config.yaml
d_model: 512
norm_eps: 1e-05
positions: "rope"
tie_embeddings: true
init_std_qkv: 0.0185
init_std_down: 0.00269
init_out_by_depth: true
optimizer: "muon"
lr_mult_o: 4.0
decay_shape: "sqrt"
doc_mask: true
Each number is 50 + 10 x the weight over its row's rms, rounded and kept within 0 to 99. Layers, rows and columns count from 0. The size before them is the row's rms in percent of the matrix's.

# v: layer 5 attention value, 512x512, rms 0.0281, rows 235-255, columns 448-511
# o: layer 5 attention output (transposed), 512x512, rms 0.177, rows 235-255, columns 448-511
# q: layer 5 attention query, 512x512, rms 0.031, rows 256-287, columns 448-511
# k: layer 5 attention key, 512x512, rms 0.0311, rows 256-286, columns 448-511
v235 103:43 59 58 36 46 43 53 46 43 55 38 56 45 53 50 60 55 47 51 44 57 32 53 62 62 55 47 60 32 46 55 69 55 46 41 59 45 54 55 43 52 72 38 63 58 52 40 40 48 41 57 68 49 47 42 59 43 41 53 51 39 43 51 48
o235 096:62 44 42 69 48 44 43 52 59 41 55 51 65 45 58 33 45 48 45 53 32 58 34 56 36 47 56 46 53 53 54 40 44 42 66 45 58 51 46 63 58 44 51 39 41 40 68 69 47 52 46 42 51 53 51 41 65 57 40 59 66 53 60 52
v236 104:54 40 53 63 46 52 56 52 65 64 54 48 60 47 64 72 51 53 65 53 66 70 41 50 34 43 46 37 60 54 68 42 34 44 68 51 35 54 52 42 44 38 63 57 32 52 49 56 42 38 59 49 66 51 45 50 56 44 47 60 54 34 40 35
o236 096:50 53 51 44 60 59 47 42 42 50 60 63 53 61 48 36 55 49 36 49 59 47 48 41 64 64 61 61 31 54 41 53 62 59 42 51 47 43 42 48 60 56 44 48 65 36 47 58 59 49 33 51 36 52 68 55 52 44 44 48 45 56 51 57
v237 101:52 48 50 51 61 36 60 63 50 38 44 53 59 50 54 31 63 44 51 37 41 49 37 42 53 56 43 57 55 36 48 44 44 58 50 48 42 32 80 41 51 39 32 47 53 55 44 54 36 49 29 54 52 27 67 49 64 45 56 49 33 48 43 61
o237 095:47 59 73 52 57 68 53 43 48 60 73 30 54 52 49 65 55 63 51 47 52 49 50 66 54 53 61 49 37 65 51 38 46 52 46 54 61 57 35 66 50 41 48 41 72 52 56 54 69 42 67 67 40 59 49 56 43 55 44 62 59 43 45 38
v238 103:42 41 43 57 45 66 60 34 49 51 43 45 46 41 56 51 61 41 60 50 58 54 46 55 73 52 58 43 42 52 61 48 46 28 52 50 42 46 42 59 54 47 47 52 40 54 53 41 52 50 51 58 59 38 47 61 39 45 56 55 49 64 56 54
o238 098:67 51 44 41 42 45 45 54 46 45 59 55 49 54 58 51 34 54 51 59 40 55 52 50 30 44 43 56 62 36 39 54 57 56 46 57 47 54 41 42 30 57 53 54 69 43 56 51 51 42 48 40 37 53 60 33 58 61 48 47 46 34 56 32
v239 115:57 56 48 48 49 34 53 67 53 40 47 56 49 47 48 36 54 49 52 49 62 61 48 54 56 37 49 46 43 61 44 61 38 58 40 37 52 44 36 55 46 62 44 47 39 67 40 43 35 40 52 44 64 46 43 44 51 47 58 38 70 53 49 58
o239 104:35 48 30 63 49 62 46 37 52 52 52 48 47 48 53 45 61 53 43 49 43 48 55 64 61 70 51 49 67 40 59 54 60 50 51 60 56 65 68 55 46 55 57 52 53 44 45 64 51 42 45 39 39 42 50 47 48 51 40 52 48 52 61 31
v240 105:48 65 63 44 48 64 39 42 47 46 47 69 40 76 31 61 52 60 54 57 41 56 43 62 41 56 53 39 55 23 50 59 52 45 35 68 62 47 49 36 45 48 55 56 54 69 44 56 56 50 55 42 43 46 41 37 45 57 52 48 46 64 53 52
o240 098:46 43 56 60 47 43 64 56 47 62 49 22 38 36 70 39 55 35 51 52 54 57 37 48 57 50 32 52 47 70 51 55 47 49 41 38 36 52 69 72 47 58 40 46 45 42 32 48 51 51 45 54 57 47 45 64 53 46 41 62 49 36 50 53
v241 105:54 59 53 49 73 56 58 65 42 37 57 27 61 54 69 37 46 49 58 61 32 50 53 45 45 55 34 54 36 44 59 66 48 52 37 40 49 60 53 50 47 37 50 58 49 57 34 51 48 49 64 50 42 37 47 41 45 44 51 53 56 29 49 61
o241 099:45 43 46 55 26 46 36 38 62 61 56 65 33 55 45 44 46 46 32 40 56 53 44 51 55 45 65 44 61 53 37 48 52 55 64 52 52 45 44 61 45 54 46 55 45 28 53 60 41 50 42 46 60 61 53 49 36 54 53 56 50 59 32 36
v242 103:55 46 40 55 47 66 60 27 26 59 45 46 57 56 44 73 58 47 43 57 66 43 55 54 44 47 58 62 46 57 33 39 22 48 69 54 49 41 41 49 43 39 41 38 61 52 42 69 53 56 56 48 35 61 48 69 56 39 52 49 58 49 53 43
o242 096:48 48 56 40 36 28 52 77 72 39 51 67 45 52 65 33 31 43 54 52 37 48 46 59 41 41 51 43 52 55 56 59 69 58 45 50 45 73 59 68 54 60 51 52 38 48 53 48 43 33 55 51 63 49 48 27 62 46 52 53 47 54 44 51
v243 107:44 45 72 60 46 44 37 47 29 50 44 48 42 52 53 43 53 42 60 47 39 56 43 53 54 42 39 67 64 74 57 47 55 41 57 47 40 48 45 69 51 54 27 53 48 42 34 46 46 65 56 54 49 44 66 52 49 57 46 64 37 57 53 46
o243 095:67 54 29 36 40 38 66 51 49 52 65 65 53 65 71 48 44 35 36 50 52 45 54 41 43 52 47 55 57 44 43 34 45 61 47 62 69 53 51 40 44 37 64 41 39 44 55 59 49 35 43 58 49 52 49 53 35 46 47 38 35 49 28 58
v244 103:43 55 34 45 42 49 62 44 55 62 48 41 61 61 41 35 49 59 58 43 61 41 43 49 39 35 55 38 59 56 55 68 46 52 50 55 66 37 35 46 47 57 48 54 64 41 55 56 60 48 49 40 56 54 43 53 41 41 54 46 63 36 58 39
o244 104:56 63 57 48 50 42 43 50 51 55 60 55 35 52 60 58 53 40 41 49 41 46 55 52 53 66 55 56 36 63 54 24 45 63 44 44 39 50 50 56 72 41 48 51 36 48 41 44 40 57 55 49 50 58 59 50 50 47 35 50 32 62 51 45
v245 104:64 55 39 40 65 48 41 64 52 51 36 59 62 64 34 52 62 42 37 47 45 41 75 28 45 60 54 51 50 62 46 60 50 48 51 45 53 31 44 61 46 56 66 60 55 37 47 37 38 44 48 49 39 46 39 59 64 61 52 44 64 42 44 58
o245 093:30 54 45 60 46 54 76 25 51 48 64 49 44 29 56 55 29 54 70 44 50 55 42 52 61 41 54 51 52 41 47 45 46 52 56 54 55 49 53 40 48 54 46 48 49 72 50 62 59 62 56 68 55 68 73 38 34 52 50 44 49 53 73 36
v246 106:56 56 54 83 59 47 45 49 54 70 52 57 50 35 56 47 44 54 52 38 38 39 65 58 58 32 60 49 55 35 54 34 54 64 48 63 52 70 55 60 62 47 34 59 75 46 38 37 66 43 41 52 47 56 44 64 53 55 37 43 37 59 53 36
o246 100:47 51 54 35 43 58 61 43 47 17 49 55 51 69 44 41 49 42 46 46 74 52 33 52 54 40 28 56 45 81 48 65 45 40 50 36 45 35 57 35 38 55 61 39 54 59 64 63 59 44 64 47 58 50 54 41 53 51 44 48 57 41 48 69
v247 106:42 53 29 43 64 54 61 55 63 63 62 64 63 58 57 43 58 45 62 46 71 64 45 53 51 49 47 38 27 47 49 45 35 52 65 41 63 56 43 61 36 47 31 55 55 46 42 44 22 33 42 54 69 55 43 50 58 53 36 48 46 67 51 47
o247 100:49 55 70 59 42 51 46 54 36 49 36 35 60 51 45 59 50 42 23 57 38 33 46 58 60 45 47 56 68 57 47 42 72 53 50 51 48 57 59 49 59 52 66 51 37 71 73 48 60 56 64 79 42 59 55 52 50 34 60 44 39 35 49 55
v248 107:69 65 42 33 70 48 39 52 58 45 40 36 54 35 53 45 52 42 53 41 55 56 58 51 54 46 59 66 40 44 58 43 63 35 31 61 46 63 40 51 44 44 54 57 44 50 43 40 37 49 44 37 47 59 43 59 67 51 74 58 37 44 61 46
o248 100:29 36 57 76 35 58 43 48 58 48 60 51 54 56 35 51 52 50 51 43 57 54 42 55 61 50 57 51 58 47 44 68 40 64 53 32 56 41 54 39 49 62 47 50 57 44 45 62 74 57 41 61 59 42 42 43 31 50 52 38 76 52 55 58
v249 104:52 59 53 46 55 43 44 43 56 54 64 58 58 43 40 69 67 45 57 54 72 55 47 62 45 52 57 49 63 72 56 58 39 54 55 73 54 73 66 45 49 58 54 48 35 46 36 47 48 49 55 52 49 52 58 50 47 49 59 59 54 62 38 58
o249 095:48 45 39 51 41 55 57 52 43 45 46 39 51 48 49 30 25 52 39 36 42 46 52 41 58 44 39 41 45 27 38 35 61 44 56 44 49 44 49 48 48 44 56 46 61 38 58 53 44 62 46 58 51 46 47 50 50 45 36 40 46 38 53 41
v250 107:39 37 51 43 48 45 54 36 65 60 47 44 51 49 57 48 51 37 49 79 51 65 48 77 62 44 41 57 62 64 53 41 55 67 56 53 49 40 25 60 55 54 45 39 64 57 53 50 55 36 44 57 60 53 43 43 49 63 55 52 37 55 44 43
o250 096:58 57 55 40 67 57 46 58 50 38 47 47 44 40 46 59 45 56 56 29 46 45 50 26 44 62 58 48 37 39 38 45 48 48 46 55 48 49 68 49 47 59 66 57 29 51 34 39 39 68 36 38 45 54 50 66 58 45 47 50 52 52 63 61
v251 106:67 44 55 53 39 47 48 50 60 42 26 43 45 41 51 49 59 46 56 45 58 68 53 59 61 34 52 38 52 56 47 40 65 47 40 57 81 41 47 64 84 67 48 57 47 37 51 65 39 50 51 50 38 45 37 51 47 69 43 36 56 50 36 41
o251 097:49 53 49 54 66 62 30 45 43 53 49 56 53 59 49 51 38 55 52 61 51 36 38 41 42 54 49 64 43 46 61 66 51 59 62 30 19 42 47 38 37 35 47 52 41 53 59 43 61 52 47 44 61 51 43 51 60 34 40 57 38 48 49 62
v252 108:49 48 56 32 50 64 54 49 61 40 49 47 51 60 44 57 57 54 36 36 41 49 54 42 72 37 67 50 57 56 62 55 44 57 66 55 40 63 36 58 49 55 65 63 47 51 51 54 55 46 46 54 56 47 48 44 66 59 52 42 46 57 45 44
o252 103:54 49 48 63 46 55 49 47 54 55 58 47 47 50 45 55 46 64 44 65 54 48 45 53 48 72 51 42 45 42 28 42 54 54 33 33 57 41 50 52 61 51 48 39 35 52 45 46 44 48 54 50 52 70 60 47 40 52 48 73 62 33 47 64
v253 108:48 54 64 51 40 71 45 40 55 44 66 40 43 50 47 42 27 42 46 47 37 49 56 48 36 48 61 53 54 47 49 44 58 38 47 71 65 51 44 56 63 38 30 47 68 55 49 47 66 50 48 59 56 42 39 52 53 32 59 50 42 53 38 58
o253 101:59 45 49 42 62 33 50 54 37 61 37 49 46 49 61 64 66 60 60 68 67 56 48 46 60 51 32 57 42 58 40 54 40 58 49 42 47 52 66 50 51 65 50 53 35 41 58 68 48 44 73 39 55 54 44 56 48 65 36 41 55 42 58 58
v254 106:41 39 46 57 62 43 67 54 32 49 45 45 56 67 51 26 49 57 47 48 56 55 48 62 59 52 53 60 50 35 39 36 36 47 60 47 53 43 32 37 29 75 48 44 40 38 45 55 55 34 53 54 52 48 54 41 68 46 65 42 54 44 36 45
o254 096:57 45 46 27 40 55 35 51 59 35 49 50 43 56 48 59 56 47 36 53 54 54 68 55 44 48 55 39 40 52 36 59 54 48 55 41 59 53 69 54 60 32 68 45 59 71 51 39 39 54 55 49 24 44 47 75 35 48 39 58 32 45 54 54
v255 103:43 55 58 76 53 45 46 53 37 58 38 55 41 47 47 63 46 55 64 52 67 50 54 49 57 51 37 55 59 55 31 31 48 46 46 49 52 57 50 57 62 37 20 57 68 51 46 38 42 49 67 55 58 49 41 46 65 66 36 62 48 31 41 57
o255 095:57 46 54 35 47 50 59 53 59 42 57 51 60 34 60 38 53 44 38 52 39 38 34 54 46 42 75 36 46 46 59 59 58 41 58 60 52 58 49 38 40 61 63 49 32 49 66 62 49 38 47 37 32 47 62 47 56 40 51 39 51 53 45 35
q256 093:30 39 49 30 34 44 45 65 51 48 17 51 60 69 28 48 50 43 49 55 42 53 53 46 39 29 55 48 45 58 39 53 34 37 47 55 55 35 55 43 51 52 41 53 60 56 65 36 29 65 48 35 41 61 51 73 48 43 52 68 53 45 50 11
k256 087:54 51 56 65 41 48 44 48 43 34 56 51 58 68 64 49 58 65 57 53 60 33 43 55 48 41 27 48 70 41 60 51 62 44 66 53 45 52 51 50 64 40 59 44 46 43 68 40 47 50 51 33 66 54 66 63 60 59 41 67 33 40 53 44
q257 081:56 51 53 64 55 45 43 53 53 39 57 33 58 38 61 46 61 51 53 64 53 36 31 66 48 52 51 46 53 44 68 43 40 52 59 48 55 54 50 56 47 47 46 56 51 43 44 56 54 47 64 57 59 34 49 37 48 58 57 56 42 42 48 63
k257 074:38 38 52 45 37 33 53 60 68 57 42 41 35 31 43 49 44 47 32 44 31 69 54 60 40 60 49 66 44 37 57 40 46 54 51 33 56 41 52 55 59 46 44 36 39 73 33 63 49 46 50 56 38 39 40 62 55 35 41 33 73 42 67 60
q258 085:32 64 62 42 43 30 42 53 46 53 65 54 46 46 40 55 62 51 42 60 35 66 72 55 46 52 60 49 42 48 57 30 53 36 54 49 55 50 24 69 45 42 63 63 46 51 35 34 54 56 48 50 64 30 36 46 41 53 38 53 57 46 50 59
k258 075:53 41 53 41 56 40 32 47 54 40 49 40 38 51 57 53 34 49 52 41 43 39 45 52 51 51 50 59 49 44 51 71 55 53 54 69 57 42 58 44 63 43 38 53 40 52 45 62 65 39 52 40 37 45 35 47 71 55 66 50 47 46 46 45
q259 079:41 51 65 57 53 55 56 41 53 55 37 33 38 34 55 47 46 51 51 55 62 55 57 47 51 58 65 52 59 50 51 49 30 54 44 69 44 58 47 47 57 40 48 47 33 52 28 47 48 52 43 46 46 46 61 53 55 42 46 53 64 66 55 60
k259 085:51 55 52 53 51 28 56 52 56 46 39 53 46 45 32 44 31 54 46 50 41 62 53 53 59 50 55 56 42 51 40 45 41 66 49 59 53 63 52 65 44 53 38 60 41 63 39 58 45 45 42 40 50 52 44 42 59 50 54 52 46 58 62 35
q260 080:29 38 47 41 45 53 47 48 44 49 58 58 52 54 41 49 35 37 57 61 43 55 71 60 45 34 72 54 56 54 65 49 54 48 47 52 54 59 47 47 64 64 57 51 35 55 48 46 54 55 41 36 29 57 52 65 43 61 48 34 44 45 48 43
k260 087:67 47 42 57 56 64 67 30 54 51 57 66 26 51 62 39 50 73 50 45 42 47 41 48 35 68 66 34 58 58 49 53 67 45 65 48 56 51 72 61 59 27 50 49 59 59 52 57 52 56 41 55 40 53 67 38 46 58 45 65 40 46 51 37
q261 081:42 64 51 52 54 66 42 33 79 45 51 75 59 50 59 51 52 49 41 58 75 55 54 63 54 47 50 35 46 58 38 24 57 66 47 74 75 40 50 45 66 68 57 49 50 40 53 51 45 41 36 50 43 48 62 54 50 57 51 42 38 67 46 41
k261 086:50 56 36 53 60 34 56 47 58 60 41 61 63 69 57 45 61 56 66 60 62 56 38 47 43 52 41 49 50 48 30 61 49 70 46 58 45 56 50 40 38 64 80 46 47 48 54 51 60 33 52 54 59 48 47 61 51 54 47 59 45 50 54 56
q262 080:49 54 43 65 49 65 58 55 50 45 49 51 44 57 67 40 45 36 52 41 41 37 60 54 41 62 44 48 50 40 55 38 52 56 40 49 48 61 53 46 55 50 44 55 48 52 60 43 52 66 44 60 68 41 29 58 38 60 39 62 47 50 32 68
k262 086:44 55 58 58 62 68 45 77 47 48 34 42 43 52 29 64 42 45 42 58 52 59 43 51 55 39 55 50 43 38 39 58 55 53 49 57 46 49 47 62 45 66 35 53 51 64 44 38 35 45 42 44 45 58 55 48 57 37 39 41 57 53 52 42
q263 084:59 69 45 63 58 54 55 62 59 52 70 47 38 42 29 66 47 51 36 60 56 60 45 55 57 57 50 50 45 51 43 37 62 35 40 28 59 39 48 56 51 64 45 48 49 56 55 46 54 50 31 35 51 55 37 33 67 69 50 49 30 52 46 48
k263 084:69 55 50 50 52 64 66 44 53 60 64 54 47 54 50 54 35 43 43 64 48 57 60 29 49 39 58 54 52 59 56 45 54 58 44 54 46 65 71 54 43 38 56 41 61 51 45 50 31 43 50 65 52 69 58 36 42 43 42 41 34 52 38 68
q264 085:56 59 54 49 48 50 65 43 33 45 37 64 48 44 60 61 43 63 50 65 70 31 55 54 46 49 53 42 58 43 45 38 58 54 38 47 55 47 49 55 56 46 47 48 42 49 58 37 48 57 59 45 30 53 44 49 62 57 59 76 45 40 49 43
k264 084:42 46 25 48 34 52 46 43 48 61 60 50 55 38 57 28 53 51 51 31 38 70 66 43 34 62 51 59 41 31 56 41 42 53 53 49 51 44 66 43 32 52 48 53 65 63 47 52 46 35 44 61 42 63 56 69 48 68 45 31 38 68 31 65
q265 087:46 54 55 51 61 65 52 53 46 51 52 53 62 46 64 49 46 42 51 63 53 59 41 60 63 41 43 48 71 34 32 69 66 48 57 58 49 44 54 42 48 67 64 63 53 49 43 60 50 77 43 42 54 37 48 46 59 53 34 48 57 67 37 62
k265 080:53 54 46 61 58 55 62 58 55 44 50 44 46 53 41 30 42 68 42 54 43 57 59 37 56 51 46 61 49 43 61 59 50 52 59 44 62 60 63 33 63 44 52 51 45 60 62 42 44 43 49 51 41 46 46 49 57 48 57 53 52 49 39 67
q266 087:51 50 54 59 36 48 47 48 59 55 60 43 45 37 52 41 49 43 55 49 49 55 47 58 59 42 36 48 46 50 51 68 26 53 66 38 70 51 55 52 44 59 49 37 38 59 49 54 61 45 41 40 60 65 36 65 50 60 34 40 52 56 54 61
k266 088:55 48 28 54 54 65 41 61 40 48 41 50 35 45 47 48 54 43 47 37 51 53 26 46 40 54 51 67 41 46 42 45 73 45 43 47 47 46 57 58 59 34 51 55 48 55 39 35 47 48 35 50 36 44 46 38 43 60 35 50 61 73 59 66
q267 089:53 52 53 49 51 64 45 44 57 51 46 50 53 51 47 82 40 48 51 54 30 39 52 53 54 38 49 51 46 51 67 55 67 55 45 63 54 69 53 33 69 42 38 48 63 48 61 33 36 37 53 53 48 63 40 46 53 32 55 52 69 68 63 26
k267 088:55 51 50 47 48 43 46 41 37 42 62 59 83 40 53 43 63 44 62 56 66 58 41 50 54 38 46 40 49 39 39 46 55 55 57 40 53 37 47 44 34 68 62 57 58 33 47 51 51 56 57 53 49 54 56 51 37 37 65 46 57 51 37 45
q268 087:58 51 54 52 58 48 44 57 46 49 37 55 63 64 46 54 56 53 65 45 52 40 48 48 45 36 56 66 37 46 54 62 59 39 48 45 45 39 47 75 41 39 73 60 37 52 51 50 46 52 63 45 57 53 52 61 60 51 43 44 43 54 71 46
k268 096:50 61 27 50 52 66 48 34 31 63 39 63 56 64 45 53 45 48 47 57 29 60 59 63 42 49 52 47 56 41 59 54 63 38 58 45 34 61 46 34 64 46 55 59 78 56 50 39 68 39 41 40 43 41 55 49 57 47 47 40 52 31 40 58
q269 093:53 39 38 64 60 43 49 49 54 55 37 54 51 81 37 34 57 49 39 56 47 59 67 57 31 45 57 41 57 50 48 57 56 49 59 40 52 54 43 47 51 45 34 47 55 49 47 47 40 41 67 46 50 45 67 49 33 35 66 55 48 42 65 49
k269 096:40 62 49 54 47 67 54 64 52 42 70 42 46 44 54 46 38 65 39 30 55 55 58 38 38 54 58 48 52 38 44 51 53 61 42 59 64 65 60 50 59 65 49 24 38 41 36 37 47 45 54 66 43 52 45 49 61 61 51 41 62 61 18 49
q270 089:58 63 57 51 47 44 44 57 46 54 56 48 41 69 27 56 44 56 46 46 69 47 40 50 43 34 59 53 52 47 66 43 66 31 65 54 39 60 40 56 59 32 47 55 68 75 54 60 56 53 60 55 39 67 50 47 37 50 44 41 55 35 55 38
k270 087:59 37 54 58 49 35 49 58 48 65 37 34 54 38 74 46 42 51 57 76 38 36 62 33 31 54 58 41 59 42 37 36 43 45 52 32 40 51 79 44 47 33 50 49 49 49 45 40 59 52 40 52 75 36 65 54 65 57 53 58 36 37 52 58
q271 087:60 46 45 46 56 66 37 70 46 47 33 52 47 42 46 61 59 41 49 59 35 49 49 46 62 47 39 32 43 62 36 66 64 38 48 31 45 47 53 61 71 43 49 52 49 59 53 36 61 47 45 33 45 39 38 49 38 40 51 42 60 45 34 54
k271 086:47 45 50 56 42 52 29 47 46 35 50 48 60 67 47 48 50 66 40 42 45 41 31 60 34 31 58 57 62 36 43 34 40 41 43 53 56 46 45 50 48 34 46 31 41 50 37 39 52 52 45 51 51 63 56 42 52 60 56 63 43 50 54 33
q272 091:55 64 52 41 59 41 52 47 67 66 47 65 63 39 67 71 53 57 40 49 50 68 46 46 60 53 47 55 53 35 52 53 58 60 45 42 33 39 47 46 42 52 64 66 59 48 33 65 40 70 42 52 61 55 43 53 77 65 36 48 64 44 56 53
k272 099:46 38 55 53 40 51 55 38 53 56 49 54 47 43 40 51 41 47 57 40 52 37 52 42 50 53 60 52 52 46 58 52 67 39 60 58 56 70 42 45 66 51 52 44 37 40 65 29 65 59 60 43 40 45 69 37 36 57 62 57 59 37 33 49
q273 094:52 59 56 47 53 43 47 45 40 59 45 51 52 51 42 45 33 53 59 52 58 53 44 51 47 56 46 48 43 46 52 31 31 51 60 49 33 47 43 37 50 66 56 51 62 41 51 60 41 51 57 49 59 38 55 37 68 42 56 41 44 42 37 60
k273 096:59 34 49 54 30 51 59 41 61 59 53 37 23 47 58 47 72 39 55 43 38 60 49 47 61 38 53 40 66 47 51 56 51 44 57 38 56 71 58 38 49 47 46 48 64 56 70 47 67 69 55 66 61 43 47 52 46 52 66 60 54 40 45 56
q274 095:61 42 57 59 61 43 51 55 32 47 55 63 66 52 53 57 67 44 46 59 52 50 46 51 64 39 53 46 55 57 27 42 64 24 41 65 48 46 33 49 51 52 56 40 52 38 49 45 67 61 54 39 51 71 45 32 40 46 66 44 53 43 67 30
k274 096:47 65 41 57 35 61 37 78 45 62 64 48 40 55 53 46 49 45 47 52 63 65 71 44 40 62 62 57 39 41 61 60 40 53 35 53 49 49 64 59 56 64 47 66 56 64 51 50 46 47 57 49 43 42 74 53 62 60 54 49 64 45 56 41
q275 088:45 64 76 58 41 31 51 64 57 50 35 63 53 49 29 61 56 38 63 61 52 66 56 54 52 59 56 60 60 54 58 35 51 47 61 50 56 38 47 50 39 51 41 48 55 50 56 66 48 67 49 55 57 45 48 69 55 58 49 38 44 49 53 51
k275 091:52 49 37 43 60 30 59 48 63 67 60 49 61 63 47 60 49 50 65 69 40 41 60 48 33 43 62 37 56 44 43 48 63 45 31 50 41 63 47 48 49 58 52 43 46 32 59 71 46 37 57 50 50 53 64 39 65 60 45 53 55 49 75 35
q276 089:49 46 44 43 41 49 73 45 62 62 52 65 40 39 40 41 39 40 53 45 61 56 50 35 56 59 52 57 52 54 31 39 44 50 43 52 49 47 50 51 34 63 59 57 46 45 57 59 55 44 35 51 38 51 56 45 40 67 56 44 38 39 40 48
k276 091:54 45 73 34 53 54 51 54 37 56 48 47 38 45 51 54 50 51 28 37 50 47 42 51 38 62 53 37 64 36 54 57 35 41 55 56 43 61 58 39 58 34 43 44 47 59 42 49 66 61 59 71 32 55 43 55 55 54 42 60 42 61 37 46
q277 089:55 55 49 46 64 43 46 53 23 37 56 57 31 76 32 64 52 58 52 55 25 57 41 44 36 54 45 52 40 58 41 44 57 55 65 62 56 44 35 56 60 54 44 43 35 33 53 69 65 46 53 53 47 53 46 51 64 42 46 60 64 44 55 39
k277 099:49 54 54 81 35 53 41 56 63 58 45 61 52 47 54 54 56 47 46 42 53 55 46 40 43 74 66 57 62 41 54 61 51 48 41 58 60 55 55 75 62 44 51 64 57 34 53 35 69 54 43 48 50 42 60 45 72 36 52 37 49 80 41 47
q278 098:63 59 50 57 43 52 58 67 34 58 49 44 59 35 47 64 40 53 55 64 58 53 38 47 47 58 38 69 62 56 71 56 62 48 56 45 42 48 32 45 47 51 53 59 35 55 54 58 51 54 52 54 50 45 31 62 54 46 38 62 48 50 44 43
k278 097:66 52 53 50 70 33 36 55 54 46 54 66 47 55 44 52 50 49 48 43 41 45 51 43 55 37 37 39 65 41 40 49 66 55 56 74 31 35 52 59 56 40 52 60 51 52 32 50 54 47 36 52 56 44 67 37 64 52 41 57 44 43 48 58
q279 092:44 58 50 42 52 41 34 49 34 49 33 62 59 19 39 65 53 47 38 60 55 54 53 39 43 48 47 61 45 62 51 46 62 32 52 41 49 57 40 51 64 29 47 62 69 47 49 51 67 43 56 43 52 69 48 44 59 47 29 35 60 57 42 50
k279 090:75 51 55 34 39 67 58 53 63 47 44 46 40 55 57 56 56 42 45 48 36 48 36 63 49 60 38 33 55 40 59 39 53 47 57 53 58 67 53 47 37 54 58 35 40 55 53 56 43 43 49 54 34 61 45 53 40 37 60 53 43 49 45 55
q280 088:37 37 41 54 55 34 51 60 55 43 44 64 56 56 46 50 66 55 41 58 48 32 51 49 51 28 46 57 40 67 45 67 53 53 61 50 51 49 34 44 57 38 49 53 38 46 58 50 60 33 54 35 39 58 53 48 52 47 51 67 51 57 33 39
k280 086:25 42 54 43 58 64 40 42 44 61 42 46 44 48 46 53 37 49 45 50 56 41 58 57 44 49 68 66 58 44 39 59 53 54 54 35 63 33 50 53 62 58 33 41 71 66 34 39 46 46 55 59 37 38 47 44 42 49 58 58 60 63 59 52
q281 087:59 30 58 68 37 48 39 63 60 43 44 48 67 44 69 43 49 43 44 50 56 67 55 63 61 51 48 48 48 43 41 43 43 57 44 27 55 35 53 56 35 74 57 55 43 50 42 36 31 43 40 44 63 40 49 42 59 55 48 47 40 43 43 61
k281 097:47 55 39 54 62 42 56 52 34 70 60 49 52 60 42 48 50 54 48 58 45 44 49 48 45 46 55 57 77 36 43 46 54 43 41 60 42 52 42 62 62 16 58 35 58 39 62 58 55 50 55 43 50 64 63 41 48 69 46 50 68 48 60 53
q282 090:68 52 50 50 55 59 46 47 55 52 61 54 35 49 59 28 48 65 43 43 61 49 33 53 45 44 56 39 61 45 67 45 33 64 42 43 39 61 47 52 49 40 51 59 48 52 43 44 53 56 45 61 62 42 44 41 48 41 61 31 48 51 65 54
k282 093:42 37 55 27 58 43 56 52 51 43 56 42 47 44 43 56 54 39 42 47 51 47 70 56 43 53 37 57 33 48 44 45 41 39 50 57 50 52 49 40 48 29 42 47 52 50 56 62 44 46 45 59 34 62 60 65 46 57 58 65 63 55 55 41
q283 095:53 41 45 51 61 44 57 53 42 32 62 61 43 51 45 58 64 50 48 35 51 43 49 46 34 52 43 40 38 62 44 58 60 54 40 29 55 62 46 38 21 66 62 61 36 66 56 63 49 50 53 47 33 41 56 66 47 49 48 49 49 48 54 47
k283 096:49 48 54 46 45 52 65 46 61 48 59 61 48 48 35 42 50 52 44 70 50 54 33 66 68 40 46 51 76 54 55 55 60 57 49 66 48 52 47 35 66 64 46 44 69 30 40 51 61 40 61 54 50 44 57 60 64 56 52 29 42 37 54 35
q284 088:51 58 50 72 46 50 57 61 44 36 65 39 43 41 65 36 56 50 45 55 33 26 57 55 59 49 45 77 41 65 66 35 25 63 43 56 37 34 58 44 40 69 45 42 44 70 46 37 50 63 41 47 43 51 40 41 57 56 38 55 46 50 68 56
k284 099:63 66 55 58 57 59 36 58 27 58 83 48 68 67 28 44 53 50 57 58 50 56 44 39 37 33 34 37 66 35 53 66 53 46 61 52 55 43 38 51 70 37 64 51 50 62 44 60 66 59 62 36 57 51 75 41 63 55 58 63 32 50 48 58
q285 089:53 57 67 45 47 47 52 49 46 59 50 48 43 52 52 67 43 54 58 39 62 56 55 48 57 61 39 38 48 65 73 37 50 49 55 33 55 45 46 48 50 58 43 34 67 44 69 42 48 50 60 34 61 39 42 36 60 25 48 46 70 37 44 49
k285 095:55 42 51 53 58 35 68 45 62 54 53 44 51 56 48 58 39 50 58 54 39 57 49 30 56 52 43 45 62 25 45 45 55 43 41 45 53 51 61 33 58 47 51 56 43 36 43 47 53 43 48 66 33 60 28 55 45 51 57 48 36 46 48 33
q286 092:43 53 60 42 50 49 59 56 42 47 40 52 58 49 50 43 51 55 73 52 39 64 49 63 60 32 49 45 50 56 44 48 49 54 50 54 45 56 71 61 56 49 34 57 45 47 45 48 51 54 43 44 67 48 54 44 49 61 44 37 52 50 50 48
k286 097:53 71 48 56 44 54 65 57 49 64 39 47 66 78 41 57 46 50 46 41 52 44 36 42 42 45 58 62 62 37 59 70 55 47 62 51 56 53 34 38 54 49 68 55 41 30 60 59 79 42 45 46 49 61 48 74 35 41 44 50 52 43 54 43
q287 091:54 51 47 59 53 63 52 65 43 55 52 44 66 48 47 38 47 49 54 57 58 37 44 51 51 31 34 41 50 31 42 56 45 56 36 46 43 61 33 36 37 58 39 54 43 42 50 57 45 50 45 45 44 51 44 36 58 47 46 57 37 42 39 50